python train.py --num_hidden_layers=10 --hidden_size=224 --num_attention_heads=7 --num_key_value_heads=7 --head_dim=32 --intermediate_size=448 --vocab_size=1711 --hidden_act="reglu" --norm="rmsnorm" --norm_place="pre" --norm_eps=1e-05 --positions="rope" --rope_theta=10000.0 --rope_fraction=1.0 --qk_norm=true --attn_scale=0.214 --bias="none" --tie_word_embeddings=false --parallel_block=false --extras=["capped logits"] --init="uniform" --init_std_qkv=0.0527 --init_std_o=0.0 --init_std_up=0.0527 --init_std_down=0.0 --optimizer="adamw" --learning_rate=0.00168 --beta1=0.95 --beta2=0.99 --weight_decay=0.23 --lr_head=0.00946 --warmup_steps=288 --schedule="wsd" --decay_fraction=1.0 --decay_shape="linear" --final_lr_fraction=0.0 --batch_tokens=32768 --max_seq_len=256 --doc_mask=false --train_tokens=192200000 --max_steps=5866 --dataset="wikipedia_en"
Each number is 128 + 32 x the weight over the matrix's rms, rounded and kept within 0 to 255. Layers, rows and columns count from 0. Numbers have three digits each.

# v: layer 3 attention value, 224x224, rms 0.0604, rows 84-167, columns 160-191
# o: layer 3 attention output (transposed), 224x224, rms 0.0537, rows 84-167, columns 160-191
# q: layer 3 attention query, 224x224, rms 0.0604, rows 96-191, columns 160-191
# k: layer 3 attention key, 224x224, rms 0.0601, rows 96-191, columns 160-191
v84:109152150160146074152102157110107136164144128132109118117131155133095147132135158087114103081132
o84:132130118157100138137111150118139115133076126095128187168142129125125135136113145071131118142103
v85:085128069115156095123110158185123086165111149128155130100156122138127147126141135155155136073150
o85:136103101116152119133114098106085150130047102139094141093146114115115144183118166116117119087153
v86:130125084170145160115133141158138131147135131095165150113141139190157152133104143140111134055129
o86:131110119071104130117103140104148170146095152182106125116170114153098142130174128145094140131129
v87:074153128144141150157128097128115102107179097191137098150134154122143152115156141081118086092133
o87:140135117143103122144115141069137140128094112125174178146131107153105108151141121115130122178124
v88:083169110121128141106105111097115096172142104120156167164112109156163133126101096140116087098120
o88:115162127113119104135129167140103142153116113153102135115207106114089132158134149131127107154171
v89:094104150124165097101130112081095151130101134163156138144146111149120106137113167136118103097146
o89:072157121122129153133121144134134088124140136135124137136120149129128149127152127161150102174120
v90:068129153136162124118119166149141099130132104113131100139156163141089151092173151123128107121164
o90:138138120155090124120153116103135109112146117139153149160095086157134128146098159118128114109127
v91:168113136165117152117166113104102147139152109130174124143101101085100108102115103119124122178105
o91:139164163195082127130144132112168099095189135101151131176096119135157117121078159133107099167145
v92:071134059128162146142170155044171107087115156089113160145135096149116118095099156129123116114132
o92:136108119116118093114148139112089132105131144149156145137118097107148193131167082161088116137192
v93:085108125177189098106125133150117115109121151143116100110093102133117146113100115099122153094150
o93:090131140122116095117160170103139120081106130173151146117127114113149154119117149170115105107133
v94:160111137086132112146175102109112135131102165099104139092151104112073126114110117130153105122128
o94:143104132140140133129169142106084133081119083132117125151134144079116155122071094156138101092127
v95:117132147105198106120131102108106101152177149133148099134136156141136108102152158172121148123128
o95:127136116123127145130142162142131146111100126104113152136096092143139123116108154095101107117112
q96:119144164091130140135102152132115123153150169184171190132151181026136134118119146096124127122152
k96:143152212152107101159176086078111135146109143172130128132126142096117078087183137130122136078126
q97:108146189147152130146073126160135150134125166189129145097183210091180129105144113060116138119196
k97:142160155144133079134179115067129130177156182166076118205134137060095057131164152097055097099144
q98:180060098094108099124149112082133104096140080119098081116104048154163114116080181161129125110139
k98:174085105111089191074164163141134124130198153129151223124140010186086226118112117229141177193092
q99:100178083084124066101103149171132088149125055147135108119081138152131135187101083168093168164071
k99:059165167130141063166084090092084096101118034122152115092076167103174138123134139168143140144116
q100:171076089077153192117190121100110100089087080068124078122073072142157141196119098208121094155066
k100:143030090122095153097144127129155124106131091108153166124101100224172181165090144137182192140085
q101:090193162142120085132124149105147180189168134175112119168151171098100101113197125056107130093177
k101:115193185171158126148148125138157173134140163167099139132133193016109044135145130111135105106132
q102:204074153121181167143164087073136127126122116069113080129138117115161160109096134148140118069075
k102:133084075092119158091107153116200143168205137166181164167173081176115158187174098106138083165150
q103:203075146073139186134159107125080080112110095037121093133124051150108197125101172172124107134089
k103:147102117117122130104099088146124126128169078124163141185140136181151166172142142139136151170134
q104:136144117120103215141210083157133146120109124200090157114160124135155131121128071083140160098109
k104:109074144073144114100168107130078110150141082130072102127110142105144149155104115139130117112124
q105:159109145108114112168113110103181139175121192102069158115183111094157136064139095130133103098148
k105:180135138161135148120122222098141143143165116091111160171164167164160154124142133065134132141100
q106:109141162107131184129117185167156133121134165198099138076154127119117134121101152090112143166138
k106:141192117140208137153159161132132132161153103154084143177162095139125148130087120093146060114080
q107:151119118073118123085101129100164127102082145161142162095105113072148096154124075140114110118122
k107:110144126158152093141171125068145106188137100142154108122119168108135144107151099129122139140132
q108:135113117113115120149135102111108125086125166097113110155180149158144131055098116123094113112127
k108:156117151135068120091134109177042120129141139122075129130133115131159115132068179169095158082099
q109:077089141087162136127163139160150116090145195171094086154100155101120107092191147120101113072148
k109:145161143139105154105145147088112103171135173137149202142160131093094158136128143152147073114093
q110:098127137119110193105183155196120126124165211104163173140102109166119121133113095122163102110141
k110:055080136093163138111151090127101154131105128141102107083159180113146135096136112121144127089119
q111:175144096132194056108151136102141135141132148081148124173129132119102132120118125193114094096139
k111:093115104146095147153143128136159086143190145146165127066137179101114149139156141075155140118145
q112:119100147092153110111107142083146136147150166091159122081129084127092160109144111199158065088088
k112:172139067152107143053123110024093169104106142145128091092118126105143040109099198063133091081111
q113:091136166081148121131105165139112108160135124139154171141114164118137133162149078228139114128091
k113:084147099162155140121093112096098147112084138106102086100096139111130059108112148091107099084123
q114:045185094138121072100105149202129105105170096204126116128094177158163145114135090104132180172160
k114:199191146078131072196114140131090119158142105138102150151075123052104138087106160155131116086134
q115:140118176161116166116143103073183166178160159114111151137116096146147142095141141106196143085135
k115:166140134114139151156146117132129153144163177159123124123231091145142102082121110082122110146168
q116:139109067110128150120186133107145086132119044148141081160120103150142168120106167158131120141053
k116:106082140165131134081136105133141106116120090115140140151166137176169187139163084178135149136100
q117:106158151154167076126128188155172197108093183190118136138152179082120105126161111056115134145174
k117:121215129151156127162171167160088123165120162146111095093109120054146075123096131095101141152133
q118:182105090173096152117128123090162184134127200138069101133147158131111104098128155113127103082171
k118:162112122153119171084195195171154155120129164114119165140165112118084089085120100116100156069094
q119:112148141169162064121144147172158170119155166194163122189134188045108091129211123101108117095130
k119:144151151203168115171148182150202183190151214171108134179174224071099008165149053018114066145136
q120:132080162074125189140101099138070080149132055099114108110105127136134172064102123147109179140154
k120:123162123106131123162083118088113091116122073079119153155088140146161114123161167160103131124137
q121:097123146147121122078122116156065052153151079113111120111079161197178176130122096109120138109095
k121:088131138072101131145189110090104147102088148133162088122113100118154158137108146122122115125195
q122:106158135109129140146088112083145149144144146136143173123141080113167115050114150120156124159147
k122:168134135137117153159153137132096139132134118126069121106129129145110113097113155145142140125107
q123:170131162132115111134127124126105090150107108101126092167139142162118202082096134140133115110149
k123:073096163087098163101093110167112114100110146090138142086162098144160151167087111076140171133149
q124:116096122105118116079112127151161146148096171133183107113170129145178125095117063146138079136102
k124:132119075141124137170126134164115136185142134043140120112121143146140134142077094070099168086128
q125:130126139154183130084119130063111143102098105193090149143091118103126102124154118172139092144122
k125:066099086137128136102148150078128136092127093151109126108107144148161128123105077089115130140112
q126:107116144152095114134196126084114159082116159161070163082047125153075144186181135151110138138132
k126:118134128112165147138142091124128130128132076169113145140143129086101093082135136156140123125073
q127:149138134072159099166108119125149127129106155121137169113075112090166102089064160103077158130138
k127:107199133166119122115128144060088129160124104131142113089103119117083124110133154183117152101130
v96:137111111125146103125149118148147156111128125136041104152143137165120073128094154183108102117040
o96:048178139104124133126135179087124132184158152133229076127108102189126100184166085141129129121111
v97:166136110139150154127090153069099106128101119082167166156151112082155117108131170139163056135131
o97:154096140102144122139105124160072129147107107128084135107145117075097117138119163122104165078076
v98:186128109068153137121171094090097212122176168147152146171150135118123145103117158151100131115133
o98:124128097158102078136086160133069112157166127132187133080046141105118150169116117137141096160110
v99:163150144162098157128108110089152160119126113123127125129132143115176108193136105109122152148138
o99:088163124085157115118109137157140120112123135134165120110129074115127143149116128157079133108128
v100:092082142098139145111141122112123125087179094195079122089093130141129155107107071122151124155161
o100:153177108145099131153146111127118106127135145133156088166120146117189134128128112131141111120140
v101:142163086155122057147145119132143165122115201127148134126133154102115117133133118129154170102152
o101:193095099109120108113064151138083089092127144149164129141034103122120139157074138100126123165099
v102:086112156165139151126105125127098080119093117096131119067127117135084155068116096125068122133144
o102:173109125124101163098146114102169169156178143145107125144160149136102129102117167117159127098177
v103:041129214148142083129170087103094148147097169161167121100104093127165151034149124131118139114157
o103:186166084136088145170103157114053127117135147113094145213161177119147107128121132096119115135102
v104:199131116107060093126137040130128111172132081143092133126110145132124142148145120092134064162069
o104:033201130162148103120097175176157127067098138179174138167129113149172125151150126114123134139151
v105:101158162106142145113154104087163191075139162125067134128145136163124142181109149157084132140083
o105:134083105145134058138110151143088043146132111116141091161101156152120079112126123121124119175131
v106:110123117122136069165113118104089064139147098138194099114167151110126120108112155172096094115183
o106:140138108126142162090147117122163158135119142045062188100128124114106134134115143067096094145131
v107:157108202171082127138178111098162094078108073105075135075094141134136104086123118157140125119151
o107:080146126097125143116130174145154165149123176135125130137191136098123126175165088118176187086141
v108:161131197123133157160088093171122105125156079205143113110147107147173169082094136108121121162142
o108:058148051158135134115171121177170144087138131106116112119113097101091149142154096122115124144180
v109:181107145172191112170127105131094093145076111123179099136149167131110113072112167130114087134110
o109:112151140133096157097135101126152203168139136126066168121207104155089153123181142138142152107172
v110:100122204102107149050207117147100133129046126118132127120116082177122145106087128096064162146175
o110:109111065152152108112090128120117168150204157098098168126136186138128150129145179151123058137114
v111:130098138157207143140174182099075102124156118111156146124086114139055131114136108125129102144162
o111:177094153115087156106131060049144181174112124128059167116194167098132137101137175163146131099062
v112:177120114125166142174107178120082130149120121053205087153138140067133133106121190096104165152114
o112:127094123113140150128075079081169115166161093110101150091141118105076106088147143108142097114149
v113:162118128127139201074110147137132138107110186107155140163111123076085111184104059134104084162071
o113:137104136120153126129108100117112102107120101182108172147149099107162074090160155175158162113139
v114:091151125131122127126175052077110121102118097121131124155126076095151152200139085148151100057071
o114:132185125184103091156122175165119110114142169106165151170128191137157052098119118134105167148160
v115:144163157132152129201082170179118118143151140067179130112130162117128171121129122104052134134185
o115:158101102129111137124136109099166159132110059112055123096145133096079194065109147069168116145130
v116:160145101126191127122115164109121132074123130102051138150118151179112089132125126097126119128100
o116:126052171123089156144139099121119146197131130173143088168126120175129143142153130122174182105174
v117:079130154115111137086154122145127118096123153122139136155119115114094143072125098116137111106088
o117:136082139169149091160125148101066130110165130171079132193133179130167096088126140172136130119142
v118:196131081194109101151159145135095052135065111134126180155082118105111115094125110080147052075124
o118:137139124111125188114090171157112119107164140166129126150172089075097086144143145208144176140114
v119:144119146111072184133103103169174182093185067145092125124116136159167132144135141106101140189089
o119:076153110097140017163157161164150106131121156146183093128128103168136149171147080142138168134184
v120:118125157116110129092084102124111142168096116150153154098153087151153143145151167116140161142127
o120:064118158154135083131165129106218140170158105110178099159150136186123112151129130105061141117124
v121:106099110108196130094136154133096101137123109154135114089105141150087174098091119119121098182145
o121:142130123157100131157138074082170178131138157089095115140139145123126127115149153164152088127186
v122:192121109125088115183118064127092177129159111118127137170093158128146104191137142120138051106085
o122:062172151126121117109075195160155127104113109180146106109135107115124091128133104182165170116094
v123:132175184185100107149175124152083120163187161117117102140170095104099144117123121109131094141152
o123:149076113143108140135122193111131149109085110116116138134084103133085068097121111119115153111112
v124:125081125138113100139100152122115117158099128177184108073108090142107116128133090092127132110155
o124:140176099127072150103099101179127129103163115154129158134174109117165134108105128169106140134047
v125:229136092144098138177148117132165134116128103121113151177142144098152133149128121166122074152049
o125:055160153087141091105146133135151118137096112156152115121192108101121105144131139147130165148128
v126:163098120056167126134140147126152106148165199164107158175175128157080078117142106155129149160120
o126:058143121129065094187111132143114146103067118081135117118098094097132156137137135154172020187096
v127:125134112079118085104132167151089097162137142108180090132121145162134149171138140117127180118104
o127:177105147136182120103138088119185132151151103134064145121144098126137134102075198074083103123164
q128:138138145141147147117118113133125095128135146125140137096162137097159148104128128152136103128173
k128:103139132132151153139130071083131148111134108127122092162145114105117078146113099130111092088127
q129:092123128133045134111113113106196162140153143133145185148071147139101098176173049127107175121123
k129:143117126153127149142138131110102150181149114142172142134153130113106141137142142131134080081150
q130:153087117123152131127227130112102111143128108151113097142133087144129158128112159124166127136107
k130:111132122134132126117158120193085092094096089125132117109135092133140175118129094193124159159138
q131:132155091152142140048148119135142173087145155144147115158142144150096118112200092143154116163150
k131:105144136150151149111162125105158169150130159135145120153143113109082117087148136138150092103130
q132:164102120102170137131163126091084104108077125143094093135139080139128144128101160150153139177083
k132:097085111102143100143122123195102091095098110127097122083119059173144161135127090158127149160097
q133:104144080154156132062145160177147167164172146135162125171102180117121112115168059088077104134134
k133:123152139150139158118141173078177174107079226085139076173166124083102070052152144100120064137162
q134:153135103077141145110203129142101149159101123082118113167093118089106140145109142125121135154105
k134:088078132135152115097163138148130146120107159110102141150148112165153127131153095147119146151105
q135:129139127114119120162101132085104081104101108098129146097107103133134158145098177159158151119123
k135:074110092115063126066156119177139059146121085136126187099106072146164198165055076174165207187112
q136:087128164112116134162145178135078131165119171196154122186173116121177104150102116081127087114133
k136:162160156087082148163077137150071131136096195137156100134100139105123143122116134095116130118104
q137:142151115125104122146195116195210121140160071188053143117127125163126140078098179133079065196120
k137:149137040132137104121154145144199102105166086134105111123137187172096124128078133102101105130184
q138:139118108168220211109115180105117115153108150154118119140126128046210178111057125141044160067129
k138:119128129152127171096130183105152096130095159056099124100146187090146097150087090178026126082115
q139:150154180133138076113076191176140106103107177128109083097106139107112138082116140224084133144116
k139:113084136143118106134039148132181100139083187177121091126149188172089160124097179128081137116099
q140:201144082070082126131134181156129116096105085152125179147088127101131101132140159134121138117123
k140:083120151038120115096132129095119162149074139070075125149178129132124140120180107114113169156095
q141:124093111146157116129109031132127129098023069185142113069121149134124085208135104090094142146102
k141:166099139102212122115109064104099134118132149165141121106127103194089112115056060076086165127113
q142:109111191175114144105170094123078145142096070146073129164151138089117121110039172094155132078168
k142:148062094081052180124189120139050119141133083131062098126118139031129107169095149122111175145173
q143:065088195154070131123160133025107167136105157061144148171113108189131091107100167091113096080127
k143:044031137120114200134120089124155169077101166073082216056139078145160128137171164110127112107143
q144:137081137063090115167155119187112160132120146111107117120138138138097132140117128118155092122091
k144:122144133117164107085113149131143109133102179120138107138127106144102108126131127121112135138110
q145:125138131105103127138126149120090176096150138133147173136126114118150121116104108131092135126148
k145:136128147116111117135151100110165161151162132153154153125134181095101107121139145099136095098158
q146:077125153135071108135102131137205155129153123150136145140169170133083109146154082116136154112126
k146:154148111172116159137139115107122186192168111117173147120131164087091129115161141132112094065151
q147:130148170150100115135109111103155148102126125166130137109122177103125133129136100127132142086186
k147:133168141152141173121124121081174194137123180116145120163141124104103096101166127067126099104146
q148:105119137121119101108108107107164155145145124152135132118108149117106083143157092139149126091138
k148:143150122139109158117150088087150191135134160127126142131148176107120103135140111130136099056184
q149:134130164139091079166133119127147129178133092126135159098142145093125141092086117095166157131157
k149:131145168126115109151120145095149097175081129124107107125131129071131148096127151128125129148140
q150:162122138134143115165143075117093080119106136119125112108129092131126130111116137130120122133105
k150:083116166086122122129102111147118097147121094181148147113122138119111160129130113153139159140101
q151:133091126105159154169104125125034092102064119109115089111140098137152128170113170173101173131088
k151:123104104093169115108130119162072116113148049133126142121140101212122137162157097122106156109111
q152:139076114156149121139140094111146114126135093121143129100145116136106182117108146144153153154132
k152:145091134087131163129138101144139097114061153176136144132124065202137168136067102126158140149171
q153:137177124145194162210132146211183096069139116115165103163119122147128114087112190141069119124174
k153:050109121092186141101132138125150058102082137141092112050153117075090154085123189136140120177154
q154:106060092082128187147137049136120059101085146106126086161204124133131098186134109108210117175144
k154:112138205127141130146161116140097149090121156149126117178152074118112097171122125231188161095158
q155:127075170133107118101172149023090096109125164125163126159125146017130132128159168117078108068162
k155:140154111103125144131191127116130088097146149095173147135121145090139155141129144147067105072089
q156:126106113136065147150118148172175154203173138164155084197170125143136141190134142091125111121116
k156:112164105139096166130085161121224093126179137170163113198104172211104111170152151136193094139160
q157:126129135158228104122180156168135121115108125085113176121104104138195119156170144094117084093149
k157:082138075084177116158177154102130114143105188102145156097118135111154111111159129017166123104131
q158:074144071140133094231105196077156131085138139156089106088113204165097172093124164106116162155142
k158:135110108101148094165111192081135137085133082127102144133130152081133140183102149093163130211129
q159:162085136068040166095111145068098123144110099099098077142100069091160103165148212162101103117169
k159:127154155080059193109174191108109120172147137109125123147070099088104089160073174157113085151117
v128:098077048115078161062162127116125120099149145163028107099195129146151103096109127161157139130144
o128:117130152151169129163130212116140089146127153120152096148093145127192165140125140085115095164109
v129:127079121115174118077207050122145088076116169114153108074148083148101138120165111182163053165074
o129:148132118100025150174110164101140131155190153125116162131115106142110114153090094134136199152148
v130:113100125119134124106105100111134099128126145092133142155114120173118132169155154114168082099139
o130:141129140136130165117137188107084090170123141117095116133162130162127215095199146121074167134167
v131:116145161147062184056109072141097152000164105195167105139170142161134150158126104128148148090096
o131:137120155137188100139106154155138058135136130108143112150062118050154120100039175067118138172122
v132:062095129126144104207145114180152105111194145143139101144144147113099161184145072126126134143149
o132:149164127094106122106100110063081141138115109186081144145112137129170088104194177122036147097098
v133:147096106084165180081173168142157093144115118161100093136151140185069091155133140151137249168149
o133:049208127156161078118182104124118096138124180103153158142115110090162167110136125063074070081155
v134:105121140084087089009244101138124168124118160121157144153117089207121095103111140096134129177108
o134:163131177096128145087088180112114130157172076140107136146124137161127134078122103048133127072109
v135:126109043127108109091180101149117095071154159154097110098134088141149117067116153109157167138115
o135:153131132070127138156118143139136101142120102158139140159090160161100164106116148091114129202136
v136:122125134096178130083092093124131053072124114103109183140193148095090088127151192073127043066105
o136:086090124078129195093099135143168166121118128048150088159126127228169142123151112107129087157117
v137:127128069088165139085002061064141169080091155132128126137115136077145134107127121106128154103099
o137:085052157131113140156148120140148152180163114133130100168118121155099157122111124164172089199148
v138:166097148100027145116142134148148140085144140113124105135173115165150153151100147089121130088069
o138:120119139151177125125195168128156071164142155093155106121127076115101163139110108114149171192156
v139:130174131158196115143181168086120050169071174061211095138077155063120141171102040157067137085140
o139:094162078104043120155084060117084187107188140155051130135147100156106064151159158114170153128127
v140:149118146083143070084133115088176240113081106121125092156136133172120084096136200142148112083120
o140:118120235151088172114145189136132106193120184132123111073156154096128139121078148080139148162146
v141:140066064090148100085109049138138144109184081073112095146130171150104106046142144161189070155148
o141:141113138132133145193209190146083116060101173167135042171083177134159139176180120067068125169096
v142:073131090123123085136021125090149149170133137119181194107150097123160131114135158091099073204184
o142:159175126142161129142124120098097137210111060117092137178154079091127180145187088128136114059120
v143:063093086107145117094116126072159129104128139179106236148139124160112088082167096056113173083160
o143:162150160126145103148062119172135131136135112151103170090035164063117186153140152069128127089108
v144:113097078096212102099165167131165118219198123091123171158134159150139116129109019147111110130098
o144:146128153121082134136096078142106192148113145101116112088116075146149081125160107168133136101135
v145:098138085136206115108163135116175189119129201163186031068150140195094136065098203135140167084173
o145:176124154085104097077137201097139084126089152138123132163075124138172103153078089081193081116062
v146:136103069116110159092074141172136135217105089136105151120148119123213137177087147111146161123074
o146:142110167120173159132175139125139135107118126137131112133121157083099160047156142142082118079115
v147:125071101074206166136143141130140075164142149099181094099103127116041112164097156167100067131136
o147:141145127135077156086103057093138098116119174066165089150163096192181079127190082193194131140110
v148:132120141108154106134113075221098090124069113078120130100100106079057125128152120189131068152116
o148:130060129103084127156137153089124171110156100169121201080158137164110058150138097133149154097126
v149:179105134125121047107146088119126141046095174066137157208075167099126170036178142124194100102214
o149:141126158132120078152067133157129153148139134158163117094180120142134112192061091123139188117123
v150:089081149118147132227133166196158147185136083121108114144094131152126132111121101179077172149133
o150:148153067104080170094118076124087192132130091101126140125154134099106079104176121116143136124131
v151:112164178130167134128117102153126082126103127145120086101083101132122125142124092101096159134130
o151:071102077118060143091148168081094187118142107141057115136128107115121092126169133117121110105144
v152:128167125129165158098136182071134197163061143149156102148165122124109076093139211167165137099081
o152:124150201121102122137141115111175102065174137143107107111190095089095134123081146091147103111168
v153:172139129199075106142193155087125099220079065179140126118049129145121114100131107150154055093125
o153:077147159165157098138148110090086100102140163176166138156140101147193110106218146139152168106121
v154:162126165065120117175111128081119110104079149126168127107157110150037114057136220122154123080077
o154:120175161144052144084154102133145160135139164173104108102143089216106141166113110055159149139149
v155:072180159137134104168109121080097150068121075164128129136128111121109107023149160124130156153085
o155:174113108144089135114105099126116158155143105144069137133174102080081073150132130107131138091164
v156:091118103147144152144108120151116107087097149108112000126124087091090123170106135108140177127151
o156:151142089106113135151166127139162124143149121153148086123145178125056082095110096134108128168151
v157:159104058139108140148145121103133120068155140141137148093123121125086110170118073180126126088121
o157:128201105136204129173101167154063133148119106123135120071145175163184183108170177064145121150089
v158:135122086115217114152141099067104128170124116065153077114109178128107143127097197140126110116110
o158:162150144066074138156133072131100078120125189155157109124144119101091085136085098143151105169134
v159:149146151033178150098150160120148107103063198150136112083127117183124138145152095099127161148125
o159:063101159170057128071136104186128140101097166037097141120161112163156160098160061127104111162078
q160:131128155076123142119119136161147107113076186124168112136093156134122155117105134133106122137130
k160:125141106129165117100119193148125143089100150142152112130125150109100100131113112133107115165110
q161:155161173097100119174119105144125192113084100112150094107129162139111128150138082114127104065130
k161:139192122125112116122152172166095137123088167146166186126133139134163116139137099112124186116083
q162:148094102120120121125063138167106133102058145134117087085081130113142130130174170078108097117106
k162:127109157115131131078136131172124099137113140082118143219105110147177149100098095069160113123151
q163:181175122175113103124073155104158145132108149088117138110095160128133071105172142074162169137170
k163:154118151120035192123122140061136178122125128115199209155097095072177063155087156088132130059125
q164:133041076111125147099110168118154086085163102135119132134191051229141170148109108163134120121076
k164:132088113100187116141174131151112107130078094133128084113157096152069183119127116169160089178134
q165:113120127112181127160153162140136131093148158108130086089123176129098097134119125140140109123101
k165:137127134086124134113186116127114124072112106131184153095081133086144114113105085173190130138161
q166:126096146105057166187120109131112093124138109132108062082187099166213188193070128141160100148064
k166:060102125124184050140137073166112098115072073161108129091140126188082162085125133136112150160115
q167:154050125099056187135122094073085109202104058058116080105106075213135204165062175189171153139049
k167:148103116127101093119107102107079079075073085122125108105116086196115186073135184200160174127073
q168:209127111142131120122119140090119112153135125114101151153122131114134114094146141111145107120153
k168:169120086113163120176150133042160139138197094100150092136080094102132113104128152170130143134115
q169:098117160126186066131143091166138108189114170116144164080106120078084113072154172131166124139139
k169:200133135155125175119067077116133128127153110186123125152108150126142129093072141163157152122188
q170:107160149135091175130160113102129185139095169114063121175164101096127120146129137157049116190118
k170:180210146162120132131141132119083204165128118080133133088071161110127144148134104135125170090124
q171:094063127119234100124113153144139109120109144186149120130116122129111146014145104175115122162170
k171:129087130071131166090140128128129125164160168187125140154115107135130129154109101151204128117094
q172:155130164115101162109167158095129204110153092145108114156134126110159106165112122104130135148151
k172:074137130116154119197117134110148114114200166113133133122130131127137133125158144134098128113125
q173:116116159161071147128061107119146111148181121099132132101136111128134136145107129052169148098121
k173:108159125114129049101147125109197115108125094120122133126104105125153102100146142146060153162070
q174:092167162107092116120173166140184111113126184097091120123152168138196101093165121191082132179115
k174:171127153152164129163151143101096131137097082115140138069101183207142186182168109129132139145139
q175:097135164116088158137138129095134131185127087145116139095092174097136123196078131075063132221087
k175:154140112164129069149153100127165116109173102126135110171100138146151129124164123104056174118070
q176:095174165143138140161187167130114098159105172112118097104157144167141091102164103134113135105127
k176:176105107130115100092095083094115128088130186139126167149144082119118119151135134186143099090103
q177:127116138137086125129128113114132109145190132099061219129093108131072114092167090131098169151094
k177:133123175113103170115075091108140147154119160083131092120152154138134116113098142114144133147157
q178:104086069161091170130082156074112164138156123089095124111102085152151136110138165109174182146114
k178:167096116139094147145185101121109112099121088128123157144071076166108106120106145157188158168122
q179:135118175129093144139133176132112160154130133082100155114110088124108124141103123104111095159093
k179:167097088086075129105118071147154103089084160130124173141071085129172079154144114171173127097134
q180:165149135156133130145063117131153084130087102135127122073115145164166079082113179104134123188172
k180:098123158145186161132101160107123119150163128164112128093165107138083099152129137118114069114100
q181:172006108078119177153150165144125077097148120115078033120135108148172200159063151152177100136087
k181:152076101107146098099128086110101096088066083133101101083139114179074153093143136159156148173082
q182:126161113160111142109096044085162138153154168120121152110123114151141148112127142146145137125159
k182:133145094158126117144157110113140139107119130112113124156150150140116134142137143116104122128126
q183:064095153128084171136114112120158089128092120145115097128148077139114151156119149131118215125125
k183:139157108144087115108122118196091165107106135114097123117140154163136128133116111092105122108132
q184:096125126107090161109175118175154126107146148172120107129110138151130195140098095163155123155139
k184:059131091142141087114111140159087159121064067096122108091185113112146132138132162179108109124122
q185:191118094117122131140063110083135131113143147088132097076173105162113126124088133130156140091156
k185:100107084092113113089199163064139091093166133158153134154096131101126123119134107155173188141080
q186:118135121115125134130129101164118066100136114183127115133155114155120195139138099156136124129095
k186:127135150188177085155133125222119157121070145120143133118217133134085127140133086099128110138117
q187:106125159058179161132140123189145160096129149169144093155147128096129132115104101183115125157140
k187:077109136098189134121115163144118166123162115155103142142124096113157124142163059099158093126148
q188:148104110174107113130080139118105174117103119124186168075116122179102087109141183117124173119130
k188:161134085111088150134159150076109143092142122168138125132115098071174076110106137154179128117126
q189:105160171149148124102145123132116068125047094116132118111127136107148115108122094141109151149136
k189:108165140127137163139106139237065135117104166142108131191193161202141152184136091099129155100086
q190:128129085108159064076110175101099218110149119153172190229091119098073093152138108170118138104154
k190:109053189081101131108113149053132130145107148099129124086089071105178118117129189180158099160127
q191:148121136080144126111098152085142163099138141154213061122068127123126104132151113145143166081119
k191:154123111164121186147102120136088095135149163114098126116111169133127133133175114124146138177158
v160:093114125167101157115104142175106123109148176107164075160110164092137169162116081143128133112130
o160:161119137191112109129101178104109110111140128118160163103111102174089092131112184120161142108169
v161:104129111108075110155144137126130121126130090125129102106137107100154107111112108130120112083157
o161:121177106105158127097083137118153135117119142126130129120113127105172124211136153149074132173126
v162:138075121109103141137142094121137132124143136107075146107086136136114154095168165123120117124181
o162:158148148107138128174149144119132146130105114126118105069156124084169076095117157139101166125139
v163:096105132148096106167077170131145129134114102157128140114102153122133152132133106164120159112126
o163:169131070115167090088107126125106164113144154115112149115134139167125101104149122116183164096192
v164:151153123116153109081094104152135100102101185142161123117141111102086134096131136133124113157161
o164:133119127157087133127069108098193158157137070097130137120096156180113114129104144123121123126112
v165:135130125119078130131106165166098137106110132113140127114119120147129170151093108155101200104121
o165:109142097165049092116090103181106128109166127132129104122183120123053067130129141109225145110142
v166:126124125125181113061169123107139084165131109167090106121087114125108091099155109124153120158119
o166:126163141149083124126121102150126117134117107081116158137106173135152117173135131085114171103134
v167:127100162117196078100189135103130114156097119129079121121106133149063107068141120147177092171161
o167:119112129120113183165114101123159134146110094110136115144107171104198158090164110103119122109086